{
  "n_layer": 13,
  "tie_embeddings": true,
  "init_std_qkv": 0.0277,
  "seq_len": 1024,
  "dataset": "wikipedia_en"
}
Each number is 50 + 10 x the weight over its row's rms, rounded and kept within 0 to 99. Layers, rows and columns count from 0. The size before them is the row's rms in percent of the matrix's.

# layer 9 MLP up, 512x128, rms 0.128, rows 22-76, columns 0-127
099:45 45 55 46 49 57 66 35 65 45 48 43 37 53 63 54 68 19 49 48 55 52 50 44 46 25 49 42 55 55 58 37 63 47 48 50 55 47 56 45 34 57 42 51 53 52 48 46 59 58 65 44 71 46 42 46 47 54 55 40 28 51 41 72 34 45 45 50 39 50 43 62 50 43 52 50 53 80 41 63 47 46 56 39 50 55 39 53 55 51 36 47 62 56 43 61 46 51 53 71 72 38 54 33 61 53 43 44 58 40 59 70 43 41 51 59 54 52 33 42 41 55 51 38 37 70 53 43
098:67 60 39 54 59 49 51 50 36 48 82 35 53 62 41 54 45 61 51 39 69 44 59 39 48 52 35 52 50 49 43 49 42 53 55 40 50 60 48 41 61 53 51 56 52 49 63 50 62 61 60 53 60 53 49 57 48 53 45 61 62 70 46 60 39 30 40 44 65 42 48 33 41 45 61 61 48 51 64 41 55 31 53 54 45 61 52 50 20 49 37 38 48 38 35 52 51 49 42 53 50 46 34 58 74 52 63 46 68 44 58 52 53 45 42 49 55 69 49 40 30 38 59 38 41 43 44 43
096:52 64 44 51 56 67 48 59 49 60 40 54 50 64 59 47 42 46 57 46 48 49 50 44 44 34 59 50 62 53 36 62 57 49 52 43 55 67 68 47 44 54 58 62 67 62 58 32 49 60 48 51 56 44 68 61 56 40 44 38 44 60 38 53 33 54 34 40 52 42 41 46 49 44 42 42 48 66 25 68 59 49 57 60 49 77 43 47 46 58 51 49 73 42 57 46 40 30 52 52 56 31 30 30 47 55 43 51 40 55 41 60 48 52 61 40 71 47 44 52 46 54 53 34 50 68 35 47
106:61 41 47 67 51 47 52 50 41 51 55 64 47 48 53 41 45 55 65 32 52 31 35 53 18 33 54 34 38 64 56 55 58 43 51 42 46 55 54 54 61 58 43 43 65 53 42 58 51 59 59 16 42 59 44 49 48 32 52 47 55 42 62 49 31 42 70 43 38 59 49 30 50 47 53 68 36 54 42 54 47 59 43 47 43 57 62 47 59 45 59 56 52 43 59 65 49 60 48 58 54 32 52 41 41 58 54 53 44 63 48 58 48 36 57 51 42 68 45 53 45 63 71 38 57 50 49 58
094:51 45 50 56 28 52 47 69 49 48 60 48 31 40 59 33 49 52 58 58 57 70 49 37 48 45 76 68 35 41 64 46 50 51 59 69 40 54 40 37 64 48 62 55 46 45 47 44 44 58 46 46 48 59 53 43 50 53 38 73 49 52 31 52 38 56 39 41 54 62 60 49 53 46 47 37 33 61 68 42 36 52 45 69 49 63 40 39 47 40 54 57 55 44 50 48 48 60 51 46 67 55 55 48 30 63 51 55 66 43 54 25 48 57 37 47 44 51 60 52 44 63 68 54 35 50 45 51
087:46 32 36 57 53 40 59 58 40 64 69 51 44 31 62 44 56 45 38 53 39 59 31 71 42 55 66 44 36 56 44 47 50 48 40 70 44 51 51 39 53 55 62 57 44 66 47 44 62 49 48 49 70 57 57 35 55 43 48 49 58 35 45 29 58 55 62 41 41 42 71 47 55 48 41 57 62 59 53 67 39 38 48 64 51 52 40 39 54 42 36 72 50 61 63 35 49 66 43 51 35 50 44 39 53 51 45 61 55 60 45 55 58 66 45 55 33 38 55 54 48 42 58 37 44 39 51 51
112:46 66 48 59 54 41 30 44 44 39 54 71 38 52 50 42 44 52 36 57 41 60 36 46 56 50 58 63 40 58 41 59 58 51 29 40 59 32 63 43 37 43 45 52 44 49 72 43 39 71 48 55 53 57 61 41 42 57 49 57 63 49 59 48 29 62 60 54 43 50 56 35 52 55 53 45 48 42 55 41 49 44 63 54 51 50 48 47 49 61 49 69 65 52 52 38 35 28 49 60 42 57 54 53 54 32 64 50 78 64 46 44 59 40 47 38 31 62 50 47 50 49 59 32 55 54 32 44
103:39 53 66 62 60 52 51 54 52 53 54 29 52 65 38 26 43 46 56 49 66 32 49 41 51 47 58 41 56 40 39 42 29 38 64 61 51 66 45 45 61 60 44 44 59 61 51 57 31 65 41 49 59 67 34 56 61 50 37 52 41 55 60 43 37 46 56 52 51 45 52 41 65 71 55 54 53 36 43 46 49 46 65 53 49 40 49 58 48 45 31 48 49 43 42 30 54 66 59 60 63 62 56 64 62 54 29 40 54 60 62 48 51 41 53 42 53 38 43 61 48 47 39 27 50 46 41 42
096:66 52 43 49 67 53 38 54 43 53 47 47 54 55 49 47 38 72 64 44 51 60 63 41 58 56 65 47 45 47 44 56 50 59 54 41 43 33 59 41 64 40 62 48 68 47 55 42 26 46 55 38 40 57 50 46 68 49 47 50 61 48 61 43 65 52 54 65 58 46 69 47 39 46 52 37 48 47 60 35 48 63 55 47 53 33 65 32 48 60 47 46 38 47 48 38 42 27 61 40 38 42 68 33 47 46 58 57 54 52 51 58 63 41 32 34 64 64 44 50 28 49 54 64 45 61 49 41
089:73 50 46 43 62 42 53 61 37 42 34 35 60 47 63 44 42 56 48 63 48 62 51 47 40 67 42 48 60 38 36 53 53 72 67 55 46 48 62 61 46 58 43 58 44 57 57 48 51 58 32 42 49 50 45 46 49 60 48 51 42 65 63 52 51 60 48 31 46 54 59 72 39 46 44 56 55 34 54 77 53 59 50 44 54 51 44 50 59 48 33 54 48 31 66 49 57 42 47 62 71 42 40 51 41 50 58 38 60 46 37 53 44 45 44 45 14 43 42 42 64 41 52 57 52 45 40 56
104:52 45 42 52 59 38 56 53 54 40 39 47 34 50 58 40 45 53 54 59 54 46 56 45 47 49 51 54 47 71 43 33 35 58 51 60 58 50 39 37 42 52 31 32 54 58 37 34 60 57 52 78 48 40 55 40 32 49 62 42 72 66 35 55 37 67 55 56 41 54 34 39 51 53 62 46 58 37 59 52 64 70 49 56 48 39 50 56 39 53 73 52 42 48 58 52 46 56 38 32 74 48 50 41 60 53 61 49 51 34 58 58 70 55 50 60 57 59 62 48 56 35 52 51 46 39 56 48
093:47 52 26 55 44 39 40 64 42 61 34 45 41 53 51 46 56 29 46 54 55 53 49 46 62 45 59 57 41 30 24 59 44 44 41 43 56 61 37 35 57 61 53 44 43 48 66 68 67 44 34 58 38 82 55 40 30 55 55 53 58 64 50 55 48 46 48 45 55 67 46 46 57 46 45 63 55 56 48 41 43 55 59 44 64 43 37 59 36 62 49 60 44 51 45 35 53 54 56 41 41 43 57 39 38 48 57 53 39 59 46 51 55 52 55 37 62 47 63 79 38 62 51 47 44 52 49 56
121:47 45 48 54 66 43 29 53 59 49 49 60 49 48 58 65 46 55 50 43 32 56 62 51 68 57 58 46 47 55 55 42 40 62 50 43 34 33 58 42 54 66 53 38 57 48 32 64 47 75 34 65 40 50 61 57 56 51 43 49 50 59 44 51 53 41 48 40 72 41 41 33 37 72 45 49 55 44 41 54 15 53 54 37 56 42 46 42 49 68 57 58 51 39 47 56 49 63 49 40 50 53 42 38 56 43 35 61 40 47 39 52 45 45 61 53 50 59 66 36 45 70 54 40 41 63 50 57
098:77 57 56 36 50 51 56 47 53 52 61 46 56 43 57 49 51 69 50 59 59 56 64 36 49 37 54 38 42 54 55 51 55 59 51 44 42 45 71 45 37 62 60 50 52 35 43 61 39 37 46 56 42 44 46 70 42 59 57 39 64 35 51 54 51 30 50 39 61 36 59 62 50 48 43 51 57 51 43 58 44 64 60 51 52 52 38 45 41 60 53 72 50 54 29 59 60 35 56 31 59 36 49 44 46 37 72 57 74 52 51 37 35 45 61 44 59 44 55 44 41 59 53 36 31 50 44 55
110:38 41 45 52 57 51 37 45 54 71 48 46 46 45 64 52 40 40 42 52 56 44 50 45 61 44 56 45 60 66 49 50 57 62 57 58 45 45 51 39 42 50 58 41 47 52 44 73 45 56 53 50 63 41 39 52 59 51 52 54 66 61 60 62 28 66 44 70 46 43 54 47 48 44 56 33 48 51 47 41 29 62 47 48 82 35 47 59 52 69 42 47 64 45 66 45 47 51 53 38 42 50 40 46 74 61 51 44 45 42 24 52 48 54 59 40 56 25 43 48 42 57 49 33 40 54 33 57
100:37 46 56 39 43 53 36 57 44 57 46 41 59 54 49 36 64 58 60 46 44 27 38 54 69 56 45 35 60 48 54 39 45 49 60 59 53 58 49 48 61 60 42 59 56 53 43 44 52 52 49 51 45 63 39 53 29 59 62 34 61 68 64 46 62 44 64 47 52 51 47 35 54 48 48 59 66 60 61 37 60 41 51 49 72 56 56 43 68 52 37 35 54 42 31 56 45 49 35 49 46 55 69 55 51 33 51 49 48 71 48 48 47 55 41 30 55 51 59 54 59 67 51 26 52 40 38 26
112:48 43 48 55 64 60 46 42 59 49 60 48 37 20 52 55 48 44 46 45 42 66 69 46 73 46 50 50 54 50 52 53 50 51 47 51 34 32 46 46 39 58 29 56 40 57 35 35 62 55 52 44 40 38 53 61 63 59 64 58 30 56 61 52 47 53 63 48 52 53 49 43 62 48 46 54 49 49 65 60 33 54 53 39 47 46 49 61 44 51 49 45 63 42 58 45 59 39 40 52 41 49 35 47 53 57 47 28 57 55 43 38 43 56 54 62 18 46 61 67 64 58 51 60 34 72 39 57
102:46 44 60 51 60 40 35 41 38 59 38 59 38 52 58 52 46 46 44 43 59 57 46 49 45 48 43 33 59 63 44 55 39 59 52 57 35 33 49 56 39 48 56 46 25 37 42 54 50 60 53 49 36 52 61 44 48 55 65 65 58 43 58 57 33 56 59 25 52 33 50 38 59 59 33 38 46 48 65 45 49 63 44 56 61 65 42 63 63 47 50 67 69 46 36 36 59 51 47 35 65 58 64 56 78 53 63 39 56 60 40 47 54 42 51 51 60 50 65 38 46 50 53 33 47 55 40 45
099:48 38 48 45 58 46 30 60 54 45 45 32 55 44 52 60 46 59 63 60 46 55 56 63 44 38 53 64 31 62 45 53 56 40 65 45 54 56 46 52 31 44 39 53 47 56 62 50 51 51 42 67 44 41 56 59 64 31 45 48 54 44 45 49 54 56 63 39 42 52 65 47 60 58 52 30 60 56 49 45 48 58 48 60 38 36 50 67 44 51 26 55 45 76 37 42 42 46 50 49 54 41 50 44 51 70 72 40 50 49 51 51 53 61 37 42 54 79 61 44 46 41 56 49 48 38 25 32
099:43 32 61 46 49 42 42 62 56 45 56 70 47 57 38 53 40 39 56 44 28 51 64 38 58 51 31 54 46 20 66 50 38 36 52 39 45 52 55 36 54 45 47 47 48 64 76 55 60 39 64 58 40 66 55 37 36 39 41 46 53 62 57 49 52 44 48 47 48 57 40 56 54 53 50 57 42 62 66 48 51 47 63 64 50 53 67 36 48 54 42 40 62 53 43 59 57 49 66 52 56 44 66 58 38 40 68 50 46 46 54 53 48 58 45 62 48 50 27 66 34 50 43 59 44 40 57 62
106:49 44 39 59 36 55 50 35 68 43 57 51 48 47 67 50 40 47 42 43 38 49 57 38 52 52 77 31 51 44 48 43 72 64 49 34 54 43 54 58 60 63 42 53 54 58 59 59 37 61 55 48 44 38 60 47 53 52 55 30 43 56 59 48 68 27 37 54 53 46 46 46 49 35 52 53 45 55 51 65 45 83 38 41 53 38 58 45 57 56 41 54 65 34 59 44 62 54 39 60 53 44 58 55 39 69 40 48 59 53 57 41 56 51 31 47 39 36 53 48 32 62 48 53 44 46 40 57
102:43 53 43 42 56 40 64 59 62 39 58 48 60 36 56 39 31 68 52 40 29 59 34 43 62 40 46 50 37 53 42 60 49 46 47 51 36 41 61 72 50 48 42 37 51 39 56 44 53 61 50 36 30 55 71 54 45 52 60 47 47 55 49 59 65 68 47 37 63 51 50 55 42 58 41 29 58 64 38 62 44 58 52 44 58 35 66 42 49 45 43 70 44 51 42 54 68 45 63 48 44 53 47 45 49 35 52 48 52 60 54 46 47 56 67 57 65 48 25 59 35 63 43 58 37 51 49 49
103:58 68 56 55 58 49 60 43 54 79 45 48 48 40 61 42 63 63 39 47 53 31 52 52 46 45 48 62 39 54 45 48 49 59 35 65 45 52 42 49 59 61 54 38 40 63 58 47 45 53 49 50 49 70 40 41 48 50 41 46 46 46 47 53 46 50 58 73 48 44 53 48 29 50 42 43 34 44 49 45 40 33 53 50 50 47 69 25 59 40 43 61 65 59 61 67 48 38 43 49 37 55 44 56 43 44 75 49 43 56 44 53 56 64 45 49 34 57 70 48 51 62 36 52 32 63 68 35
103:51 61 50 48 64 47 52 33 47 48 44 59 53 56 50 61 50 42 59 56 69 57 60 48 57 55 47 33 72 60 66 56 59 50 60 48 65 46 29 29 55 63 34 40 60 33 45 43 62 36 48 64 46 40 56 40 65 62 81 48 60 62 54 54 59 37 45 44 54 49 57 37 58 41 43 52 42 49 61 56 57 50 44 58 57 29 43 54 39 37 48 56 53 41 54 44 34 49 54 41 47 48 53 76 48 40 43 51 43 53 48 51 33 37 43 49 48 43 36 40 59 62 30 37 41 43 42 54
104:47 55 58 45 58 37 50 48 68 49 35 37 44 64 54 45 41 47 43 32 37 48 36 45 57 49 50 47 51 56 45 41 56 54 57 49 50 41 45 59 65 50 36 45 39 57 64 64 48 67 59 47 71 38 77 44 60 45 69 40 38 45 36 46 57 52 55 49 40 57 48 65 56 54 52 44 70 42 51 62 46 47 58 49 56 54 63 43 44 35 31 55 47 50 54 58 50 44 49 31 46 56 33 44 33 46 67 56 62 48 56 49 61 71 55 42 59 38 50 55 29 55 48 70 36 65 31 46
107:52 33 55 51 38 27 44 66 34 36 39 57 40 56 53 44 48 40 52 51 51 41 52 49 48 52 66 45 62 64 77 61 59 41 50 63 35 53 62 43 60 45 52 57 60 58 45 46 53 63 43 56 57 51 60 21 45 40 46 45 60 53 69 39 61 43 56 52 31 43 43 54 53 62 41 64 34 56 58 64 22 36 43 67 65 48 39 64 43 47 51 50 51 60 33 59 54 55 32 48 55 52 55 37 58 55 49 54 44 45 48 56 56 45 37 41 44 43 56 51 55 37 64 53 47 45 59 49
100:41 53 50 34 59 49 45 34 49 36 44 65 43 33 50 48 50 62 64 38 52 59 58 49 62 51 41 52 77 42 63 44 65 34 51 50 48 39 56 61 48 37 45 51 58 69 55 57 55 49 41 56 51 69 37 61 44 59 41 53 70 52 64 39 28 58 42 47 46 48 66 54 27 47 31 45 46 38 49 50 50 55 67 51 53 56 43 51 39 66 50 49 36 53 62 57 60 55 56 52 64 43 41 58 43 62 47 55 45 38 70 67 53 43 46 41 40 54 38 65 38 44 52 36 68 47 49 60
132:53 42 54 37 41 24 50 57 62 48 56 50 42 41 62 39 39 45 40 48 65 72 57 58 52 55 37 68 52 51 72 40 55 55 37 54 56 43 49 52 47 61 51 50 51 62 46 60 48 54 50 61 39 52 63 38 59 62 57 39 70 46 46 51 35 34 50 45 50 35 52 27 53 53 39 52 48 40 65 63 44 53 61 35 56 47 31 50 51 36 51 56 44 70 37 54 51 48 66 74 56 35 49 44 44 62 53 64 51 42 49 43 42 46 47 58 41 34 48 58 60 44 55 50 38 73 54 36
119:41 65 32 38 46 65 30 55 40 52 35 50 42 55 51 46 51 54 46 48 59 56 57 55 38 52 57 56 86 57 46 70 46 45 46 49 55 44 42 43 52 51 41 42 59 65 52 67 62 29 54 39 61 50 64 37 63 22 58 58 52 57 45 63 42 55 60 51 48 36 54 42 73 44 41 63 43 46 56 47 43 52 55 55 50 43 44 53 53 53 42 54 59 32 66 56 38 56 51 49 44 52 46 51 60 39 41 31 49 57 65 49 44 60 55 57 28 59 37 54 47 63 58 47 32 45 42 50
098:58 49 69 51 44 55 45 58 40 54 49 41 48 45 33 60 39 60 56 53 40 50 53 48 48 39 44 45 54 56 60 43 42 44 52 60 37 73 52 52 56 43 52 61 27 53 60 48 60 45 36 61 52 45 40 38 60 40 52 53 53 59 51 48 54 63 59 42 64 44 64 54 66 55 64 32 67 41 32 54 38 52 43 61 34 45 53 38 52 54 25 38 40 35 44 52 67 59 45 40 33 51 66 60 48 45 42 61 43 66 66 64 58 52 44 44 33 65 72 45 53 53 58 56 45 51 34 62
093:66 57 35 55 48 47 55 58 53 64 55 35 58 33 44 35 41 50 53 50 48 36 46 54 53 74 54 49 47 62 45 55 51 58 47 41 52 51 50 59 75 45 49 40 33 56 68 68 31 56 42 60 35 47 40 62 59 36 54 62 57 63 49 46 53 32 54 37 51 60 38 42 51 56 56 56 46 50 68 47 49 54 61 49 54 53 37 37 49 46 46 46 47 56 38 37 67 66 49 51 61 38 47 44 59 49 53 44 70 49 36 45 39 62 53 39 43 31 29 62 47 45 36 56 30 71 52 52
085:52 47 38 56 53 52 43 49 44 63 65 52 69 66 44 68 35 34 57 54 59 56 45 43 40 42 48 34 48 43 50 61 43 53 32 46 49 38 37 61 55 45 54 44 44 42 58 46 31 64 64 57 37 45 26 34 57 66 33 64 42 54 48 56 59 64 60 56 57 60 53 37 52 43 48 70 36 62 57 45 54 44 58 62 61 33 58 45 54 45 51 27 45 39 42 48 68 42 48 37 53 62 45 52 55 50 66 48 47 70 33 65 47 41 55 58 54 54 52 51 36 61 55 42 55 61 54 45
107:38 50 53 69 39 54 47 54 41 56 62 37 35 49 56 50 29 60 49 56 44 55 42 49 49 36 52 48 69 29 44 42 63 64 45 43 57 57 45 50 59 47 53 32 56 52 37 42 54 38 40 46 56 47 66 56 47 49 53 26 64 63 66 37 65 51 50 62 46 44 42 56 52 46 47 56 64 47 37 59 34 55 57 61 76 42 56 54 56 52 60 58 48 70 51 49 52 61 48 39 51 51 45 47 61 27 62 55 47 54 41 55 43 41 56 65 61 30 44 50 26 49 54 55 32 44 49 65
102:47 48 56 44 60 61 68 43 59 64 57 57 36 55 26 47 31 38 56 60 60 50 42 45 63 33 43 56 64 46 50 48 59 53 45 42 49 33 48 40 45 44 45 48 58 67 45 50 51 48 51 35 48 41 63 66 62 62 60 49 48 45 41 51 35 44 55 56 58 26 54 49 47 46 43 33 48 52 48 51 64 56 64 47 37 51 40 63 43 37 40 56 51 60 40 57 39 56 68 46 38 72 68 56 32 33 57 58 73 59 49 48 55 69 42 53 55 43 59 43 41 65 49 47 45 58 31 51
107:53 37 47 50 31 54 50 54 38 61 70 51 40 45 58 39 41 35 49 56 24 42 57 52 57 48 46 49 45 35 49 50 47 52 60 30 51 46 53 48 51 61 39 58 48 45 42 60 62 51 60 54 64 39 62 45 53 55 56 68 51 60 41 48 35 74 54 45 48 30 58 37 43 31 57 48 51 53 43 70 65 35 43 54 58 44 48 49 44 48 51 49 55 43 71 46 56 52 53 22 43 48 67 43 36 63 68 47 75 47 64 52 57 57 43 44 60 51 58 50 50 32 43 59 60 64 55 45
088:59 49 61 64 43 58 59 57 26 35 40 57 57 46 41 48 58 51 66 67 60 60 62 61 66 49 38 48 42 41 58 36 49 50 25 58 45 47 38 62 42 42 44 41 42 52 58 53 40 50 39 47 56 49 31 47 35 39 56 42 51 51 54 45 56 40 49 43 51 38 37 44 57 45 44 50 70 69 65 49 28 59 54 49 52 44 49 65 62 56 53 53 50 49 53 41 55 68 50 56 55 48 36 57 49 54 59 68 44 47 37 58 21 60 72 58 35 51 43 43 50 47 52 57 51 74 44 58
096:43 41 41 52 53 57 80 75 58 59 34 54 39 55 39 44 52 26 58 53 58 54 51 57 49 50 45 55 56 57 39 55 50 56 50 31 39 33 53 65 45 25 54 60 44 52 49 32 47 49 51 48 50 56 40 50 44 38 61 40 50 68 62 60 61 40 51 51 52 48 54 51 55 52 61 53 44 58 62 52 40 65 56 36 51 37 30 36 48 71 51 43 51 68 47 56 53 54 52 58 59 51 63 46 27 63 49 54 74 45 47 43 38 43 40 39 58 46 50 64 36 44 50 35 54 41 56 55
108:43 59 40 43 48 25 51 47 43 59 47 58 43 53 68 46 54 60 39 52 62 51 34 57 71 61 52 38 68 47 42 49 52 48 54 45 50 54 58 50 57 40 48 56 37 49 51 54 40 88 54 49 39 56 42 26 43 46 65 33 56 36 51 58 54 49 67 33 70 50 60 59 50 40 40 60 51 58 62 44 40 52 54 45 62 51 53 60 65 36 34 54 41 42 43 29 35 47 53 44 50 42 38 46 74 54 57 47 61 58 54 48 44 46 51 41 49 49 48 59 60 49 56 64 50 35 45 36
095:65 57 56 45 24 56 46 57 38 53 57 37 62 53 63 44 60 46 56 39 49 63 43 53 48 57 56 36 52 49 36 49 46 48 42 53 30 57 41 46 44 48 26 58 46 48 34 58 68 48 48 66 55 40 27 51 45 49 37 53 69 41 61 23 53 56 75 46 50 52 43 55 51 46 59 64 64 57 46 52 45 65 54 49 39 49 38 45 33 60 59 61 55 62 53 54 62 65 61 52 51 41 50 41 36 59 66 55 48 41 50 62 60 47 52 45 47 53 55 42 25 40 58 46 47 65 36 59
094:71 59 48 54 36 66 49 31 36 74 38 33 61 51 35 45 43 50 55 50 38 54 57 55 44 39 47 38 58 56 57 47 56 45 54 43 41 36 51 50 39 63 50 42 61 57 66 62 52 57 61 55 43 41 53 51 42 57 66 60 38 49 46 28 54 42 54 44 31 43 57 43 29 63 56 43 52 58 50 47 45 42 50 44 54 35 58 79 40 55 55 58 62 57 48 56 71 37 45 61 54 43 50 47 28 43 36 56 56 53 54 37 38 63 44 57 63 48 39 59 61 59 46 61 55 59 47 61
098:34 65 43 33 63 59 47 61 60 59 47 46 27 44 66 40 62 61 53 43 50 36 47 41 37 46 53 41 56 45 43 61 49 58 37 55 53 56 49 31 57 56 47 44 51 64 50 63 45 49 50 57 51 50 50 65 59 54 42 46 34 51 53 75 40 45 32 43 59 59 66 68 35 40 53 63 44 39 48 37 52 53 46 56 53 57 47 40 50 46 42 30 60 45 36 54 43 38 63 50 69 60 64 62 57 27 75 42 50 59 50 43 31 62 50 34 60 46 45 50 44 52 44 49 58 61 54 47
102:59 53 44 47 49 46 56 61 57 49 61 34 30 70 47 49 46 41 31 33 44 58 39 65 50 56 73 54 51 52 48 46 61 55 63 56 58 61 59 53 53 54 45 51 37 62 31 64 43 64 61 58 41 53 43 38 62 34 42 54 38 44 68 44 44 45 48 30 64 49 40 42 53 67 33 53 47 44 42 43 33 44 53 34 43 47 60 56 31 50 56 62 50 43 29 58 53 54 62 40 55 50 48 60 46 52 45 81 42 48 46 55 47 35 59 36 34 54 44 63 42 50 56 61 52 56 47 54
109:47 45 44 57 67 45 45 56 51 59 52 43 33 43 42 33 50 44 44 63 39 52 49 34 39 67 47 51 44 53 48 72 62 56 58 32 54 46 38 60 45 65 51 39 61 64 60 53 47 61 57 33 60 46 64 47 53 47 65 54 38 57 46 57 39 63 71 40 48 52 40 43 48 66 52 43 42 62 47 46 46 57 60 61 55 50 62 42 37 42 48 58 67 41 61 47 32 36 49 21 60 45 43 52 48 67 48 49 34 46 58 34 46 42 48 64 58 44 52 60 40 56 72 43 53 42 59 34
091:62 47 41 62 46 46 70 48 53 59 35 35 34 46 46 43 48 38 67 45 55 49 26 47 43 55 39 52 52 60 42 39 61 64 53 51 64 65 50 41 43 32 39 58 37 47 71 45 64 51 49 54 59 51 36 54 52 54 50 60 46 64 75 40 58 57 58 33 34 50 46 47 52 55 53 45 59 32 44 54 63 56 63 42 64 62 49 56 23 33 57 44 61 38 38 51 53 45 53 43 53 62 48 57 51 40 56 57 59 48 43 60 41 37 57 57 47 58 47 51 39 52 52 45 40 22 52 44
093:54 63 63 57 45 37 54 43 25 29 43 50 43 53 55 57 41 39 43 52 32 48 42 43 59 70 51 57 66 33 42 47 34 41 31 44 34 52 48 46 51 49 60 46 54 50 61 59 42 40 52 46 39 37 51 54 24 49 70 49 60 58 40 70 47 45 53 65 62 54 58 36 50 36 55 36 44 57 52 52 38 86 59 48 44 43 60 46 51 49 42 49 42 35 49 54 67 39 67 47 50 66 60 51 52 46 51 61 49 55 44 63 58 54 54 51 51 46 57 55 47 67 55 37 43 51 57 49
091:22 35 69 55 43 49 53 58 55 59 62 66 63 59 55 56 62 45 40 50 51 41 40 43 50 44 50 51 52 57 46 52 59 42 43 40 30 48 41 50 32 46 45 55 38 55 56 50 44 39 47 50 46 55 66 70 32 52 59 56 51 50 33 31 52 52 44 54 50 51 59 40 35 42 44 61 66 50 38 41 46 54 70 54 55 39 56 41 45 62 45 45 50 46 47 41 42 33 54 51 53 71 60 56 45 46 65 46 76 51 40 45 38 50 69 39 49 62 72 71 59 53 60 52 46 59 36 55
101:68 33 61 40 34 54 59 54 49 44 60 50 52 41 54 43 60 49 58 58 45 43 56 49 38 50 50 61 58 62 61 43 60 30 46 64 45 32 40 65 44 46 39 44 52 46 37 38 55 47 31 44 63 39 70 36 54 50 59 35 50 58 42 60 40 37 56 57 56 65 50 45 29 52 41 58 47 54 62 46 41 54 59 52 64 53 45 48 52 60 49 57 56 46 34 39 32 64 45 75 57 44 59 39 57 65 46 47 33 57 57 53 62 60 58 56 49 66 45 36 23 43 45 39 42 61 50 43
101:55 59 48 63 61 63 43 25 40 53 52 46 20 47 51 42 45 46 43 48 55 49 41 28 56 54 54 50 57 51 59 40 49 55 58 38 51 54 58 33 41 55 46 22 56 52 54 54 46 48 54 59 45 41 63 54 52 24 49 44 37 65 39 53 59 43 49 46 61 59 50 45 54 53 61 69 46 37 49 42 48 46 61 61 42 46 62 33 44 57 46 63 48 50 52 48 51 53 53 34 37 40 33 48 45 57 56 48 68 35 33 45 61 49 49 67 61 57 72 64 54 48 51 62 30 36 62 61
112:44 51 47 31 20 44 41 71 55 46 61 65 51 24 53 38 55 48 68 42 48 47 42 46 52 43 47 38 51 55 37 57 50 57 43 53 36 38 62 33 57 45 55 45 29 53 62 56 49 56 48 44 57 65 54 50 38 45 65 30 49 43 46 40 52 46 72 46 56 61 44 40 30 54 66 52 66 40 47 42 65 52 56 51 43 58 61 45 46 74 53 44 49 54 64 60 67 47 66 46 46 47 43 54 37 60 58 60 54 44 35 51 51 43 43 51 60 37 43 48 57 39 56 67 38 51 60 49
099:27 38 49 27 49 58 60 55 48 51 43 62 37 61 55 64 42 54 60 57 34 52 38 44 56 52 41 41 49 57 38 54 60 48 47 50 40 35 51 46 41 32 62 47 57 45 43 71 48 35 55 63 55 36 53 58 49 55 42 47 44 38 42 64 48 63 54 56 46 43 56 60 49 51 41 56 37 40 68 53 33 75 59 48 56 32 53 40 46 67 64 51 46 49 56 47 49 46 57 39 58 61 62 40 62 56 68 49 34 59 53 60 30 44 55 31 63 65 35 47 62 44 62 48 39 52 62 45
103:34 68 57 56 44 69 59 73 48 60 48 63 42 47 52 49 60 63 42 48 51 68 43 42 32 57 56 54 55 46 62 42 31 54 48 48 43 60 32 37 65 57 40 58 52 43 47 56 46 52 64 57 47 49 64 46 65 49 31 56 54 51 44 42 55 52 58 27 62 60 45 28 48 55 55 48 42 37 50 34 36 57 56 46 50 49 53 40 48 62 46 43 49 60 37 54 45 48 62 46 42 52 79 48 60 52 55 54 58 46 50 51 35 26 62 50 59 58 46 31 40 55 56 38 33 59 46 66
107:56 50 48 58 68 48 46 38 65 47 51 45 69 57 30 38 34 52 47 46 67 49 55 54 52 42 56 45 75 55 53 51 50 62 50 40 49 41 51 19 53 61 32 39 58 31 58 27 38 52 60 48 49 50 47 52 62 51 70 44 45 71 55 58 57 62 42 32 54 53 42 45 46 48 67 36 42 59 65 52 58 49 50 36 58 28 42 46 50 62 41 50 62 68 51 44 45 58 54 50 45 52 38 60 40 48 50 45 49 45 44 40 27 43 44 55 53 55 46 39 49 61 49 65 53 59 55 48
102:49 53 34 60 57 45 63 59 55 62 39 42 32 35 47 41 55 33 51 54 44 64 60 65 48 39 51 56 58 60 43 42 55 46 44 49 61 35 49 43 59 47 48 35 66 44 60 61 50 47 43 51 62 49 70 55 44 37 45 67 54 28 49 50 65 54 60 48 58 41 52 36 44 40 40 45 45 55 49 46 50 44 37 52 55 33 76 57 43 57 52 50 44 39 34 46 41 60 81 61 64 57 53 49 53 60 45 44 64 37 51 41 52 45 38 62 43 69 45 34 50 52 49 64 41 54 27 57
108:47 67 70 46 61 55 57 47 24 43 46 52 48 58 64 48 48 48 52 57 57 39 52 52 41 46 66 51 42 46 45 36 58 53 34 38 54 39 56 46 47 66 38 50 51 58 66 50 48 59 52 35 52 47 60 41 63 56 53 34 57 55 51 49 36 47 35 61 69 23 53 47 52 44 60 56 45 39 38 53 53 62 52 72 42 43 55 58 43 50 48 51 65 48 35 54 47 36 36 40 52 32 59 62 57 42 71 37 66 57 40 64 45 54 51 39 53 36 37 66 32 54 65 50 53 40 59 51
090:82 54 57 64 61 50 40 50 44 29 61 47 63 68 47 46 37 54 57 47 34 40 38 40 34 55 40 30 65 39 45 49 62 55 45 47 38 66 63 55 69 43 49 36 50 49 49 41 42 66 50 63 44 61 49 51 48 47 52 50 57 63 54 43 60 42 43 46 48 64 52 53 48 66 55 35 69 72 36 44 41 42 43 48 44 36 58 62 59 49 37 52 62 35 63 44 43 66 51 38 54 64 40 62 62 47 54 38 55 50 35 46 50 50 42 44 45 62 44 46 48 63 39 50 38 46 52 50